From a checkpoint of a small transformer trained on Wikipedia: vocabulary 8192.
Each number is 200 + 40 x the weight over the matrix's rms, rounded and kept within 0 to 999. Layers, rows and columns count from 0.

# layer 8 attention output (transposed), 160x160, rms 0.271, rows 80-95, columns 80-159
214,214,99,204,139,174,197,246,202,226,182,178,208,209,262,129,201,204,218,224,191,228,182,150,210,169,185,211,207,231,213,274,236,197,250,175,216,197,227,226,128,194,148,147,221,167,183,177,284,216,248,190,135,164,251,182,201,255,206,199,217,237,164,245,214,207,186,228,152,179,191,248,219,236,221,210,283,214,256,209
174,209,128,268,189,182,153,164,257,222,238,162,214,175,173,223,165,223,261,238,215,252,132,239,204,188,161,156,126,207,163,226,230,219,249,103,213,162,153,146,211,194,221,161,207,201,202,236,173,172,192,267,229,194,271,225,177,263,251,159,144,162,285,134,186,225,176,235,194,216,167,197,171,236,197,238,186,237,253,204
174,135,142,146,163,181,150,162,152,229,187,168,210,165,212,206,244,181,200,154,214,175,203,185,201,146,172,228,229,185,256,205,209,208,203,263,162,184,199,223,240,231,200,198,175,249,200,202,223,281,213,197,259,238,203,186,253,124,260,151,178,235,231,198,219,213,226,210,169,228,183,229,185,194,204,170,230,230,212,166
238,195,186,205,251,184,219,271,201,197,213,233,218,211,249,201,157,223,230,137,202,147,216,165,220,241,184,224,174,254,195,259,202,226,189,126,206,202,193,186,151,226,170,197,153,211,210,231,221,248,121,211,142,198,111,187,219,198,177,234,129,213,180,153,170,224,243,151,189,249,215,198,199,167,203,187,170,219,229,241
214,134,185,232,215,202,291,216,219,261,217,176,220,196,219,224,201,280,245,219,137,220,251,209,167,207,158,220,227,200,200,236,189,215,184,245,210,174,170,228,133,226,280,189,196,288,188,183,177,220,210,207,200,144,220,196,230,164,161,216,245,191,101,141,89,192,205,186,212,209,181,228,241,235,243,241,228,188,155,182
201,174,175,227,156,247,200,171,205,218,177,212,255,215,209,205,169,212,269,195,197,228,194,212,199,218,191,178,233,210,177,156,267,187,182,141,210,183,139,182,194,146,173,245,203,164,212,265,236,209,192,295,202,161,280,212,177,232,206,143,218,233,223,158,231,234,132,230,201,230,188,248,254,220,223,180,177,261,166,286
179,211,213,255,211,215,224,181,169,214,174,200,276,199,214,193,181,256,227,194,124,185,189,124,193,218,187,201,195,196,186,188,207,260,169,240,164,233,138,238,239,147,212,124,187,231,170,214,218,192,166,249,197,141,195,220,202,241,189,270,292,177,238,221,207,210,194,194,201,156,189,182,232,117,200,209,184,192,194,228
213,222,222,172,258,199,147,159,116,60,192,115,164,183,272,187,209,203,249,193,188,222,222,106,205,146,255,205,191,190,252,133,251,192,207,272,193,208,166,233,208,168,173,227,166,187,237,184,180,202,199,144,200,190,227,213,142,161,214,250,233,218,275,263,240,274,252,241,193,199,163,199,220,280,187,214,134,124,208,165
175,148,200,192,180,156,171,184,219,230,174,253,211,193,201,171,280,240,186,181,183,236,151,270,171,190,170,164,198,222,170,245,174,152,208,111,228,219,219,165,173,188,217,206,217,189,227,165,211,126,165,155,226,239,166,221,188,172,199,143,226,170,208,219,205,163,180,216,239,206,190,293,203,188,230,249,210,171,222,191
201,221,142,180,217,194,213,170,120,207,248,198,209,234,235,251,158,241,188,148,180,229,185,238,206,147,162,234,267,193,257,196,177,214,245,228,210,216,189,150,204,173,164,264,195,202,205,205,183,204,197,199,261,207,237,157,159,131,185,160,221,248,148,183,200,191,190,237,153,169,153,167,163,240,218,286,178,173,183,177
203,202,161,180,196,215,195,223,197,189,147,203,145,235,213,120,202,168,198,173,230,250,224,160,233,142,202,240,217,128,159,183,203,160,199,151,217,172,202,268,210,250,206,170,227,193,162,200,154,210,222,273,163,293,161,255,261,185,221,220,135,207,207,190,156,185,161,220,186,249,176,218,161,253,219,173,193,196,238,182
239,164,156,117,246,180,123,280,207,164,213,217,148,143,215,159,194,215,123,189,205,224,193,221,217,237,203,197,162,186,205,269,244,144,139,235,149,259,278,193,183,213,172,134,244,191,219,185,220,240,207,237,166,201,205,143,200,169,221,157,207,212,200,232,231,136,223,162,209,149,135,157,99,254,224,272,227,155,190,251
228,251,231,209,167,231,218,185,206,232,208,151,208,194,212,251,150,187,215,171,222,196,178,144,258,196,226,215,188,182,142,247,204,223,242,264,165,192,171,155,137,192,250,224,131,254,226,250,208,198,112,211,206,168,240,177,220,109,250,257,182,175,155,234,201,208,199,194,195,237,239,191,192,217,200,160,168,135,178,150
210,231,264,219,170,201,161,162,180,234,178,198,170,255,180,188,232,215,187,225,145,172,144,165,201,191,177,220,246,201,170,187,221,199,128,197,213,209,150,199,223,208,162,193,219,196,205,205,209,155,225,268,216,140,202,167,221,265,220,132,210,198,202,169,196,164,259,285,190,282,178,190,214,245,236,210,246,180,186,233
200,248,164,215,217,171,256,189,275,214,218,182,132,210,209,224,135,291,179,176,275,218,175,146,236,251,151,198,160,119,194,137,172,232,225,186,211,175,174,130,221,157,189,170,237,177,246,247,202,219,237,173,195,218,183,134,191,145,210,221,232,223,211,264,201,186,236,262,231,190,194,176,244,217,207,146,251,211,168,261
272,229,210,160,171,223,176,172,168,194,229,122,142,179,214,245,228,182,246,201,217,203,179,148,179,190,216,209,213,178,215,168,235,206,231,184,251,216,226,213,125,200,218,157,207,268,175,257,254,145,228,228,241,132,232,207,236,239,119,144,190,229,161,238,177,208,181,212,271,171,220,237,186,204,165,215,183,131,192,265
# layer 8 attention value, 160x160, rms 0.441, rows 81-95, columns 80-159
196,233,173,227,247,206,211,220,214,136,196,148,196,285,199,190,205,203,207,246,157,230,194,248,222,174,129,167,116,187,196,175,80,166,188,216,185,190,228,167,192,207,162,151,151,118,221,234,172,210,237,216,165,210,150,269,252,228,247,159,199,174,170,183,174,238,165,165,171,187,160,228,170,158,206,232,195,153,149,146
171,218,194,167,180,238,189,203,161,191,237,218,190,225,206,250,208,178,240,233,249,220,260,176,199,197,249,221,210,248,279,257,206,247,175,245,217,227,188,233,204,234,225,216,242,195,177,227,230,216,188,257,239,201,212,208,228,206,230,160,203,172,247,203,248,133,246,163,217,241,232,210,162,238,203,168,192,234,228,149
195,187,170,284,184,178,158,235,256,205,225,194,232,144,296,163,152,190,190,212,222,213,215,212,143,212,206,167,180,249,159,250,225,194,243,120,176,156,233,175,209,174,202,215,181,234,212,185,220,212,206,166,193,136,180,188,209,189,244,235,167,244,237,180,193,266,242,209,196,206,184,199,215,207,144,219,215,202,162,237
170,187,152,234,223,208,236,259,259,220,231,155,169,225,237,172,187,173,170,236,160,296,187,193,182,237,248,221,252,233,153,208,160,197,226,240,144,168,183,222,196,173,209,174,180,295,263,141,166,225,199,148,182,211,197,182,135,210,149,203,207,130,189,183,151,242,207,182,170,198,153,222,216,186,287,209,323,276,221,263
310,195,134,200,237,150,191,212,241,170,179,221,157,195,254,196,228,217,169,236,227,208,198,227,140,208,173,163,190,108,183,189,212,198,219,183,221,188,209,171,184,143,189,160,166,197,259,215,205,211,256,133,251,238,224,229,195,143,225,190,180,166,187,142,187,290,195,163,217,267,204,266,240,191,204,218,192,154,218,169
188,207,159,251,263,179,216,204,193,264,180,202,194,148,231,233,180,279,121,223,173,178,215,158,174,232,177,171,197,174,183,156,197,256,160,230,157,213,198,157,181,204,127,114,135,270,206,240,213,194,166,193,218,210,206,137,142,193,177,179,125,177,218,269,147,219,196,116,189,212,186,163,208,178,191,192,205,203,194,242
202,203,220,184,226,164,173,217,142,216,190,196,198,197,158,225,270,148,229,240,251,219,239,170,153,213,180,206,229,238,220,171,170,220,174,246,210,163,150,155,157,205,185,215,257,217,78,247,186,139,198,241,193,191,266,202,122,152,157,240,141,169,241,290,283,153,231,187,203,226,186,221,272,211,164,189,216,185,179,235
257,208,203,208,223,159,188,193,274,217,188,210,193,161,165,226,185,267,192,174,177,217,201,216,213,197,161,247,186,180,145,194,251,170,184,224,255,241,224,194,187,245,202,185,246,206,185,192,242,193,202,241,219,226,211,193,191,194,255,142,249,153,219,205,176,137,223,185,192,217,214,198,111,226,175,155,229,149,275,163
194,240,217,172,202,190,171,208,156,171,234,210,184,246,205,219,240,205,236,182,184,243,224,149,227,221,179,248,168,213,249,209,141,186,201,225,195,218,209,187,210,180,261,145,223,281,205,217,192,178,253,204,154,235,154,211,197,200,196,189,154,184,174,229,230,156,171,300,278,256,233,198,241,204,174,202,214,183,257,188
243,264,181,180,212,269,210,232,231,228,208,202,235,160,184,256,143,135,219,201,205,224,180,198,212,165,136,192,215,233,213,244,192,224,163,196,163,206,208,200,229,211,235,204,195,142,132,160,185,214,142,241,201,162,202,180,213,184,276,252,197,247,233,140,225,199,211,248,250,190,181,256,166,217,191,196,192,191,152,126
173,204,182,158,164,196,125,237,175,210,227,194,203,208,176,188,156,153,260,261,213,225,214,153,246,179,192,204,192,176,229,267,219,133,190,230,236,200,235,214,204,197,223,176,201,196,164,174,260,193,263,237,235,190,216,224,142,180,213,296,241,204,198,207,220,166,161,190,205,160,234,188,202,197,140,149,156,173,222,244
163,188,144,212,209,232,172,214,179,232,240,214,220,173,258,239,221,275,242,206,155,270,222,172,199,184,223,217,212,245,207,276,165,199,210,191,239,256,198,140,157,183,157,177,230,207,123,201,214,189,195,185,198,216,262,224,203,137,160,183,182,265,261,239,220,189,228,173,220,202,222,205,232,181,213,158,187,192,235,242
248,186,190,204,184,186,257,186,200,239,258,198,155,176,180,191,255,222,128,263,149,205,157,174,176,212,205,183,236,183,236,140,190,248,183,213,87,172,209,140,190,135,234,161,199,246,174,180,193,191,154,250,231,190,190,243,164,213,237,192,246,181,177,162,203,174,166,192,132,216,193,222,245,197,212,219,205,183,174,216
201,220,201,177,248,213,208,248,217,180,241,257,236,237,166,181,176,206,127,158,164,189,251,209,253,146,196,189,145,189,184,219,190,196,208,219,202,190,245,150,180,162,230,175,200,199,180,222,171,173,229,165,266,236,147,201,202,180,149,192,198,195,221,228,177,166,194,162,175,210,214,276,279,195,201,215,191,223,200,218
245,198,170,219,288,201,201,219,186,241,180,189,187,123,264,190,197,231,186,165,164,204,174,188,187,170,201,179,245,189,218,212,238,187,217,195,203,229,203,204,190,202,157,166,171,170,196,208,197,234,227,136,242,228,225,186,173,175,250,228,235,176,197,271,151,228,188,142,188,230,231,172,277,215,127,199,263,179,194,186
# layer 8 attention query, 160x160, rms 0.248, rows 96-124, columns 80-159
185,251,235,198,195,184,217,223,155,219,184,208,225,185,221,221,197,186,204,203,240,223,171,205,226,229,184,179,192,221,194,192,222,187,204,166,201,174,207,197,188,243,185,216,211,217,194,196,214,212,188,186,164,206,241,198,189,182,199,209,180,192,203,190,179,193,163,181,220,262,209,174,206,203,215,187,226,173,244,240
192,228,245,198,173,216,177,173,178,201,213,188,234,221,186,200,200,178,192,155,191,202,187,252,158,151,149,143,207,195,237,191,206,182,163,200,181,231,185,229,246,205,221,236,184,183,187,163,178,184,148,182,253,214,163,210,206,172,154,196,220,250,224,192,188,221,217,243,193,181,208,191,219,229,210,237,187,205,222,232
197,171,225,175,211,219,158,194,183,204,184,173,226,216,229,207,221,153,190,266,255,259,193,219,199,168,198,194,183,209,187,170,193,198,219,177,201,187,218,229,250,199,247,207,179,117,217,189,184,215,201,180,250,196,213,186,213,193,188,197,183,232,242,227,200,181,171,221,226,219,132,212,266,225,195,215,197,169,205,212
180,192,240,181,174,234,212,214,224,182,187,181,244,174,194,173,208,179,168,165,171,167,204,237,178,210,213,126,196,185,251,194,172,186,204,203,198,167,233,202,219,187,207,209,194,140,210,191,140,227,161,183,230,131,217,183,210,185,175,256,203,236,207,191,210,230,217,170,159,179,266,209,252,235,216,169,208,206,188,200
181,182,173,232,209,206,179,240,221,168,225,198,224,166,163,187,204,181,264,176,220,243,212,217,180,216,209,198,171,171,159,203,175,286,180,239,169,158,200,183,222,246,194,177,150,124,216,170,169,171,271,268,204,175,216,196,191,167,221,207,193,185,233,222,175,174,231,245,251,186,235,221,185,225,201,160,259,208,185,184
206,244,154,201,239,200,272,161,168,263,276,196,210,197,172,167,209,166,234,188,219,186,190,145,227,254,267,251,222,195,131,213,195,188,243,251,208,241,173,213,80,217,203,183,161,267,175,229,201,192,214,133,241,221,255,217,236,215,171,208,119,202,178,238,182,142,231,176,207,199,238,206,172,185,196,184,190,231,191,208
161,177,172,226,248,157,189,186,228,137,187,224,207,202,170,154,166,178,230,174,194,197,172,225,235,221,245,206,201,238,194,172,191,219,247,206,139,163,192,209,227,200,209,238,211,153,220,208,183,186,221,223,190,184,159,214,173,200,243,211,228,169,222,204,126,266,217,228,186,184,221,238,192,206,255,192,257,200,186,180
187,175,182,254,200,209,265,232,130,173,218,210,196,253,231,187,207,231,210,172,148,250,247,188,242,266,219,251,228,267,132,223,179,284,256,224,134,244,116,188,143,184,197,198,180,202,169,178,190,231,218,185,165,136,173,171,195,229,248,136,180,177,192,228,180,222,170,218,218,246,164,214,144,132,159,209,242,216,203,200
179,259,183,151,170,186,256,124,174,202,266,189,196,221,223,237,249,197,200,153,206,144,166,188,137,144,255,308,240,243,190,200,220,184,197,256,211,149,146,161,230,116,239,218,253,216,259,228,241,165,237,195,210,233,202,182,187,285,168,144,158,226,170,231,222,181,204,183,196,165,132,208,172,226,228,243,209,208,144,247
247,226,259,230,180,155,180,215,210,207,189,243,189,190,247,226,184,200,224,227,251,177,198,148,238,223,178,164,204,227,221,203,239,212,230,171,135,216,233,181,231,192,274,231,208,160,173,172,160,162,166,249,150,197,227,231,220,148,195,248,251,175,203,220,198,262,159,217,169,195,251,188,207,218,187,209,144,172,297,244
235,148,182,149,259,252,174,257,207,193,219,118,244,236,174,211,225,110,203,178,201,211,166,190,197,209,203,170,117,164,136,248,208,177,161,232,211,158,211,173,181,172,144,167,185,151,194,167,178,222,177,119,204,268,190,217,251,283,192,183,256,219,257,185,199,160,147,221,332,152,181,158,181,179,174,218,225,220,182,195
149,253,160,174,167,206,236,221,200,216,234,245,238,184,215,146,201,247,170,184,209,234,96,202,155,163,163,121,192,237,175,234,184,284,162,244,166,263,178,192,154,198,272,161,141,69,194,179,214,226,242,225,124,219,198,194,156,194,178,219,262,181,216,261,278,196,118,247,164,198,262,290,246,166,183,219,280,227,189,184
203,277,212,229,227,129,139,235,183,118,223,181,113,206,262,206,212,180,214,133,273,139,229,172,217,200,225,217,109,174,231,167,141,176,310,224,195,128,205,163,216,217,144,212,136,164,185,188,159,182,262,149,249,177,226,245,241,258,212,286,253,188,164,254,223,226,229,142,215,237,213,217,160,217,172,165,194,201,267,150
222,156,223,209,250,216,265,222,224,220,255,218,174,182,237,200,147,171,209,178,211,165,284,259,162,248,226,218,172,257,222,179,98,111,256,296,283,249,182,179,181,158,130,224,83,165,179,174,264,192,81,251,233,124,189,144,170,173,229,178,228,213,209,207,193,285,124,188,153,187,231,132,245,236,125,179,194,207,227,153
228,171,209,220,197,192,155,187,243,175,161,148,176,201,226,240,178,183,189,139,148,215,223,152,218,84,236,230,215,193,156,190,159,211,172,202,177,215,224,155,202,203,255,199,289,228,222,174,226,185,182,222,208,180,177,179,169,243,252,207,230,149,245,177,186,215,207,266,142,228,188,192,202,224,145,208,204,182,185,252
199,232,193,198,175,229,265,178,220,198,323,229,213,173,167,157,248,167,209,178,217,206,141,224,198,156,165,198,179,207,188,81,228,246,207,158,118,185,189,247,195,217,218,215,223,183,270,211,192,149,168,188,202,157,267,169,143,136,304,242,316,222,201,247,122,198,251,279,245,177,207,252,238,212,242,126,191,172,261,269
232,201,187,176,230,187,187,238,190,167,197,193,175,211,186,170,168,170,191,233,184,193,203,204,183,202,211,203,218,173,223,185,224,229,239,189,182,191,203,214,198,188,180,214,197,203,232,228,210,209,211,192,182,226,236,200,207,197,199,213,188,199,203,214,238,229,188,233,198,168,180,213,229,214,195,186,230,203,221,183
128,162,172,203,192,174,250,147,203,211,232,215,175,201,212,184,247,233,184,221,202,265,193,176,197,178,209,213,158,229,195,193,224,199,216,175,217,155,231,216,186,171,247,183,194,219,232,207,239,166,203,159,168,147,247,175,232,132,143,226,133,215,194,195,197,152,160,210,207,175,219,261,211,201,191,184,186,155,196,172
196,191,164,193,257,179,183,225,190,199,233,235,156,205,183,224,201,232,136,222,182,203,183,168,202,222,204,241,230,201,201,200,215,209,204,180,228,198,228,188,202,196,145,222,199,247,173,231,178,212,217,189,198,201,191,187,184,252,189,174,194,154,199,231,177,170,224,167,254,249,135,186,191,184,197,106,258,234,167,188
171,200,207,198,220,259,221,245,209,195,184,222,184,199,182,181,191,236,167,208,248,215,169,184,201,168,226,216,180,222,207,198,235,196,184,163,172,169,184,217,178,200,208,203,207,163,197,165,210,224,152,235,217,214,201,187,203,222,249,183,162,240,278,228,224,188,148,214,180,152,159,246,227,269,178,204,185,251,238,242
187,189,204,221,158,230,186,174,207,227,175,224,190,169,197,192,219,215,207,182,168,177,224,211,138,189,186,242,186,174,210,178,229,174,132,195,250,228,174,203,232,207,219,218,221,200,222,171,237,252,153,223,260,228,216,202,195,208,209,164,244,183,213,175,224,215,196,157,180,189,179,178,202,227,189,214,173,127,180,271
221,207,181,202,132,170,172,208,212,183,195,152,221,218,259,201,215,264,221,194,170,222,207,160,216,217,174,193,187,202,196,239,214,235,229,236,204,230,213,185,191,202,139,178,220,204,163,205,200,190,224,192,157,219,218,177,201,181,230,172,268,151,274,216,228,200,254,223,226,193,151,159,197,193,157,150,195,212,145,197
220,222,252,158,131,233,162,204,211,198,144,225,197,230,243,195,162,140,180,170,172,197,170,185,135,138,243,123,217,216,191,202,241,141,212,201,197,202,199,214,176,201,200,243,173,181,247,181,147,215,122,189,199,201,210,214,227,179,206,196,189,184,175,273,157,275,180,172,243,154,212,167,230,212,209,233,193,165,182,234
231,227,239,173,171,251,175,167,201,177,240,227,148,212,284,261,182,196,179,188,195,209,156,190,155,137,216,177,240,220,225,242,248,244,214,220,137,207,196,178,211,150,204,217,209,197,261,219,203,216,185,239,217,169,172,179,211,187,251,167,196,177,222,197,152,215,208,196,184,178,174,85,207,116,244,199,206,138,223,181
182,314,192,173,233,140,92,181,266,181,166,222,238,219,210,210,124,176,154,212,169,188,149,247,196,186,223,154,206,208,217,184,151,162,198,221,128,215,217,186,231,196,219,161,280,168,130,162,264,152,217,211,167,205,198,214,121,233,179,193,276,116,204,186,239,255,220,262,174,189,186,177,249,196,276,220,200,175,140,96
195,260,265,156,237,164,203,206,305,178,170,159,176,207,155,195,115,192,251,192,147,177,252,167,224,171,220,179,256,165,224,164,226,220,257,202,228,215,230,207,244,205,261,189,231,190,299,246,163,155,244,159,152,190,168,248,166,180,245,238,243,176,200,199,161,216,237,209,171,201,160,179,245,189,286,225,158,145,224,268
239,165,177,249,168,206,218,214,232,206,216,183,244,206,228,186,159,228,220,218,222,124,173,160,167,159,233,149,259,287,141,224,179,243,185,295,204,174,240,177,87,244,212,195,115,266,236,232,143,190,248,186,200,137,193,180,195,213,208,202,179,177,233,187,138,193,231,146,241,166,167,203,251,326,235,158,216,197,181,270
141,134,230,248,194,161,129,160,157,164,302,221,202,196,169,151,202,196,181,205,194,201,215,221,162,201,164,194,252,207,186,182,192,162,150,212,196,208,273,242,286,218,133,146,272,162,226,136,223,209,216,168,201,284,181,203,194,129,132,239,196,186,193,191,199,184,267,256,208,173,131,236,203,174,207,174,255,252,127,155
229,114,276,175,127,223,235,213,211,137,201,240,199,217,250,224,190,150,269,215,337,289,205,265,183,213,274,133,87,134,198,149,263,244,174,162,132,162,158,243,215,198,159,260,215,187,193,213,174,280,281,200,209,128,180,201,180,159,154,267,234,244,279,261,240,232,132,220,199,213,309,146,261,280,248,259,243,242,199,129
# layer 8 attention key, 160x160, rms 0.245, rows 96-123, columns 80-159
216,193,189,213,185,251,157,209,213,172,206,213,201,207,194,233,184,199,237,246,193,241,186,178,185,195,206,182,196,175,195,218,178,166,226,229,164,218,185,177,231,176,261,183,213,178,162,228,200,152,191,169,195,193,197,193,193,209,234,186,212,240,187,186,200,215,189,202,211,163,215,145,189,217,219,200,169,185,193,200
227,226,200,216,210,161,199,208,225,206,218,208,193,200,183,212,204,207,190,228,198,233,193,201,216,231,188,177,172,187,217,176,242,203,215,210,240,165,221,193,247,187,219,189,197,249,226,188,216,206,189,208,141,178,214,203,185,202,243,217,209,177,214,210,212,221,187,205,185,187,182,219,191,222,257,168,215,207,179,171
210,174,212,205,156,214,170,224,155,189,196,190,188,192,172,182,228,210,226,202,189,215,204,257,194,176,210,177,241,193,186,193,185,204,214,183,195,268,219,213,180,188,166,203,190,198,215,151,164,200,210,138,195,226,186,220,225,177,133,215,234,223,164,218,215,221,210,209,188,200,203,226,174,163,244,224,191,228,174,245
219,192,213,164,165,190,238,167,185,246,193,165,225,176,225,221,189,213,217,193,189,233,187,220,186,167,183,228,177,248,177,230,195,187,181,182,195,262,194,174,158,262,192,201,217,141,201,222,221,202,243,202,187,201,181,233,206,210,170,173,238,155,220,268,223,166,234,165,220,232,258,173,207,186,190,200,180,247,180,240
218,183,232,221,195,162,193,191,176,209,237,225,236,217,208,231,218,194,158,292,210,161,227,184,114,195,209,180,215,245,194,258,268,202,217,207,134,211,189,167,208,146,239,156,222,226,211,185,228,207,269,202,233,236,220,245,190,150,200,231,232,226,181,167,251,190,193,230,185,195,216,235,202,188,221,200,229,245,248,212
155,241,99,170,261,205,110,230,217,196,161,214,166,191,231,170,202,175,223,220,202,237,224,181,252,241,199,229,153,162,172,175,203,157,191,230,218,123,234,211,175,164,187,191,181,234,209,188,218,144,186,183,187,218,219,162,141,189,236,212,179,219,202,218,188,182,133,212,216,151,147,224,198,193,214,214,178,153,207,116
198,194,265,233,175,135,233,241,181,208,223,187,187,190,206,215,234,214,199,179,183,210,218,180,181,196,221,130,216,283,163,212,204,144,201,160,139,251,184,166,212,192,200,211,205,234,235,201,219,223,213,187,227,226,277,238,164,255,209,237,218,167,184,139,264,128,238,244,149,187,215,199,170,226,200,253,242,226,232,263
227,208,144,165,217,204,201,214,188,213,195,129,211,224,168,193,193,164,179,237,186,230,181,197,188,192,204,160,223,213,235,152,161,222,235,208,200,160,209,170,234,180,196,202,203,145,235,235,194,121,227,194,202,244,250,184,152,233,142,200,185,163,179,180,160,236,196,166,210,207,205,246,145,252,262,186,197,189,248,234
223,201,231,177,202,230,188,178,201,200,120,170,127,227,226,162,200,201,140,160,191,156,208,210,234,147,194,198,179,176,270,149,273,222,247,103,237,175,206,157,219,219,220,258,241,110,207,241,126,231,221,218,178,171,137,260,182,206,172,222,289,197,151,232,194,232,238,169,197,246,220,200,239,218,244,199,198,153,203,192
191,261,276,217,218,174,188,159,130,191,194,213,191,233,238,232,190,152,142,253,106,188,205,251,159,228,136,155,226,208,222,274,189,198,255,208,259,140,140,185,217,168,223,179,255,199,176,215,190,199,194,139,168,231,148,239,164,154,193,170,282,205,225,146,217,249,223,173,126,139,252,165,237,195,204,246,198,187,218,243
230,216,228,169,260,216,210,296,111,126,171,149,167,210,164,212,217,100,223,176,248,267,146,160,186,235,239,182,160,182,177,148,190,205,228,224,216,224,147,255,224,280,152,173,211,190,282,196,228,218,217,95,195,326,283,186,226,134,208,181,155,148,275,292,305,172,193,211,312,60,158,175,233,118,197,188,180,240,170,180
182,179,148,228,216,237,244,178,185,164,186,159,220,223,194,183,113,188,196,179,264,192,171,243,223,230,194,141,243,183,191,209,225,220,167,185,234,231,131,128,264,221,232,202,257,201,203,290,247,133,162,144,200,147,205,252,182,211,140,169,211,315,270,233,196,166,213,244,194,165,244,186,181,194,144,70,165,189,203,219
220,282,202,184,259,197,179,228,190,165,258,183,141,258,271,202,148,135,149,238,272,62,214,172,117,271,252,227,173,135,103,199,240,238,236,201,217,148,152,200,279,192,163,177,220,206,174,206,203,164,208,252,256,219,210,264,290,257,83,241,293,188,208,195,275,213,128,165,186,254,261,294,182,168,221,174,188,230,296,105
217,163,115,222,199,184,151,224,211,198,236,204,147,239,250,192,114,165,218,232,248,205,240,347,157,238,197,235,233,233,156,233,244,191,206,193,201,263,162,119,137,229,206,173,225,40,220,186,256,204,151,167,218,120,182,204,243,150,203,134,164,255,164,257,223,263,192,232,215,223,245,176,235,177,207,167,237,200,299,149
211,191,303,306,162,235,152,220,219,170,146,233,151,184,173,224,182,162,231,140,199,279,254,246,207,87,186,202,181,220,137,168,189,197,181,221,142,171,194,221,154,215,221,183,252,271,179,150,153,190,216,214,193,136,241,137,181,257,183,162,199,182,158,195,161,218,250,245,139,209,284,190,209,170,271,193,167,205,188,188
186,275,176,194,207,221,207,174,157,125,290,145,140,170,202,158,172,153,260,220,206,109,307,205,292,176,264,80,178,186,220,30,88,144,306,147,159,244,289,179,193,193,223,145,165,256,240,186,230,145,184,204,239,193,199,254,111,207,197,205,200,235,231,200,164,167,247,157,191,250,140,215,159,236,225,78,235,213,215,268
202,184,214,204,204,225,189,131,206,181,197,208,209,173,235,157,192,186,220,223,203,208,214,200,186,210,164,183,173,193,110,221,188,203,176,237,216,211,193,179,200,238,222,197,223,150,214,218,211,166,173,198,198,197,182,233,194,226,208,213,206,218,159,188,205,178,167,159,214,226,216,193,186,143,161,178,225,207,165,182
202,212,223,205,211,220,217,214,203,220,207,178,230,186,183,227,212,246,175,171,164,219,185,191,172,218,227,185,169,212,216,180,255,178,224,203,189,213,229,190,191,214,166,214,214,170,192,176,229,185,191,179,220,194,213,205,210,192,225,202,214,253,203,215,231,190,203,209,217,191,179,159,214,192,197,243,238,232,176,234
203,205,192,214,192,221,213,222,221,229,186,178,196,200,189,193,210,169,182,245,219,208,264,189,181,197,182,230,184,203,224,230,175,214,194,238,243,177,184,228,183,170,226,190,184,167,176,210,200,193,230,225,215,160,186,214,160,193,170,183,214,194,228,153,212,170,194,193,197,202,194,200,208,198,204,245,181,171,196,181
247,221,216,200,214,199,221,227,166,193,217,199,206,208,232,155,208,218,183,188,176,164,227,257,238,182,197,195,226,170,209,193,239,208,173,133,210,198,204,179,193,202,168,194,216,190,209,203,155,228,216,190,188,213,195,188,192,170,211,212,162,151,166,227,237,203,193,187,184,237,244,219,219,165,227,200,257,192,206,227
205,221,220,215,197,190,241,206,199,194,139,213,207,199,230,208,232,165,272,230,223,232,202,219,265,201,169,178,182,170,222,220,199,183,198,261,200,195,230,213,172,227,170,203,193,182,181,194,171,142,189,190,233,191,186,177,201,211,194,223,258,194,157,242,223,236,206,189,173,174,182,198,188,159,207,239,200,212,224,245
256,199,199,178,221,212,227,212,143,252,153,253,199,226,167,236,185,233,170,182,202,166,204,198,208,199,168,231,186,175,211,174,226,176,190,165,207,193,233,147,199,211,213,205,187,212,219,224,200,193,240,166,188,163,213,201,178,182,207,192,216,192,186,165,214,198,231,199,183,175,192,190,193,194,190,161,230,228,191,220
152,204,288,221,129,174,210,241,167,217,172,198,185,174,159,206,221,237,260,195,239,194,225,189,223,176,198,227,189,203,222,212,222,236,212,268,181,171,155,203,220,186,187,153,190,257,208,185,212,278,226,171,155,198,221,178,209,238,190,209,224,193,198,254,253,208,222,222,166,253,235,156,158,213,207,288,205,204,156,261
221,160,287,201,230,173,263,209,203,191,176,250,207,217,216,184,278,174,167,149,118,222,228,275,217,188,184,258,254,194,246,142,141,192,200,187,201,223,121,206,234,173,149,184,206,159,226,171,131,265,291,215,195,199,230,186,207,169,202,191,239,156,176,265,233,293,219,154,213,220,261,158,228,249,177,214,213,252,141,261
181,170,208,184,217,171,171,189,234,189,179,231,206,191,180,193,246,194,187,251,185,169,164,148,195,192,180,235,200,162,269,162,183,153,253,171,191,171,167,200,273,169,122,150,178,125,219,171,168,173,214,237,187,227,244,201,159,217,221,167,232,164,161,206,220,209,231,229,126,207,272,139,185,159,214,180,204,217,189,234
235,247,294,184,177,128,275,196,196,264,234,203,182,232,230,133,256,165,183,187,106,176,162,199,216,167,209,158,112,192,191,181,220,116,188,150,211,148,100,179,103,278,215,205,273,298,197,191,222,296,206,245,160,171,232,252,218,260,175,205,226,201,107,115,167,187,300,142,154,113,232,192,140,218,187,259,153,279,266,248
221,125,203,235,215,213,181,178,221,232,239,156,210,186,172,190,100,207,197,169,189,158,231,190,192,257,226,112,178,211,259,300,283,257,205,208,186,176,155,159,170,150,145,177,154,188,205,209,219,124,255,157,212,206,222,251,120,238,119,142,233,148,175,217,181,95,115,195,204,200,184,199,293,181,183,150,188,233,252,226
181,113,177,273,217,232,193,196,247,175,188,206,132,157,269,167,225,201,141,186,139,224,121,165,235,151,214,210,150,170,156,182,121,257,235,155,145,257,238,230,261,175,142,131,248,73,236,189,236,149,191,203,207,304,163,161,101,175,249,280,231,214,259,244,120,276,181,183,238,164,87,226,277,225,220,179,186,279,104,189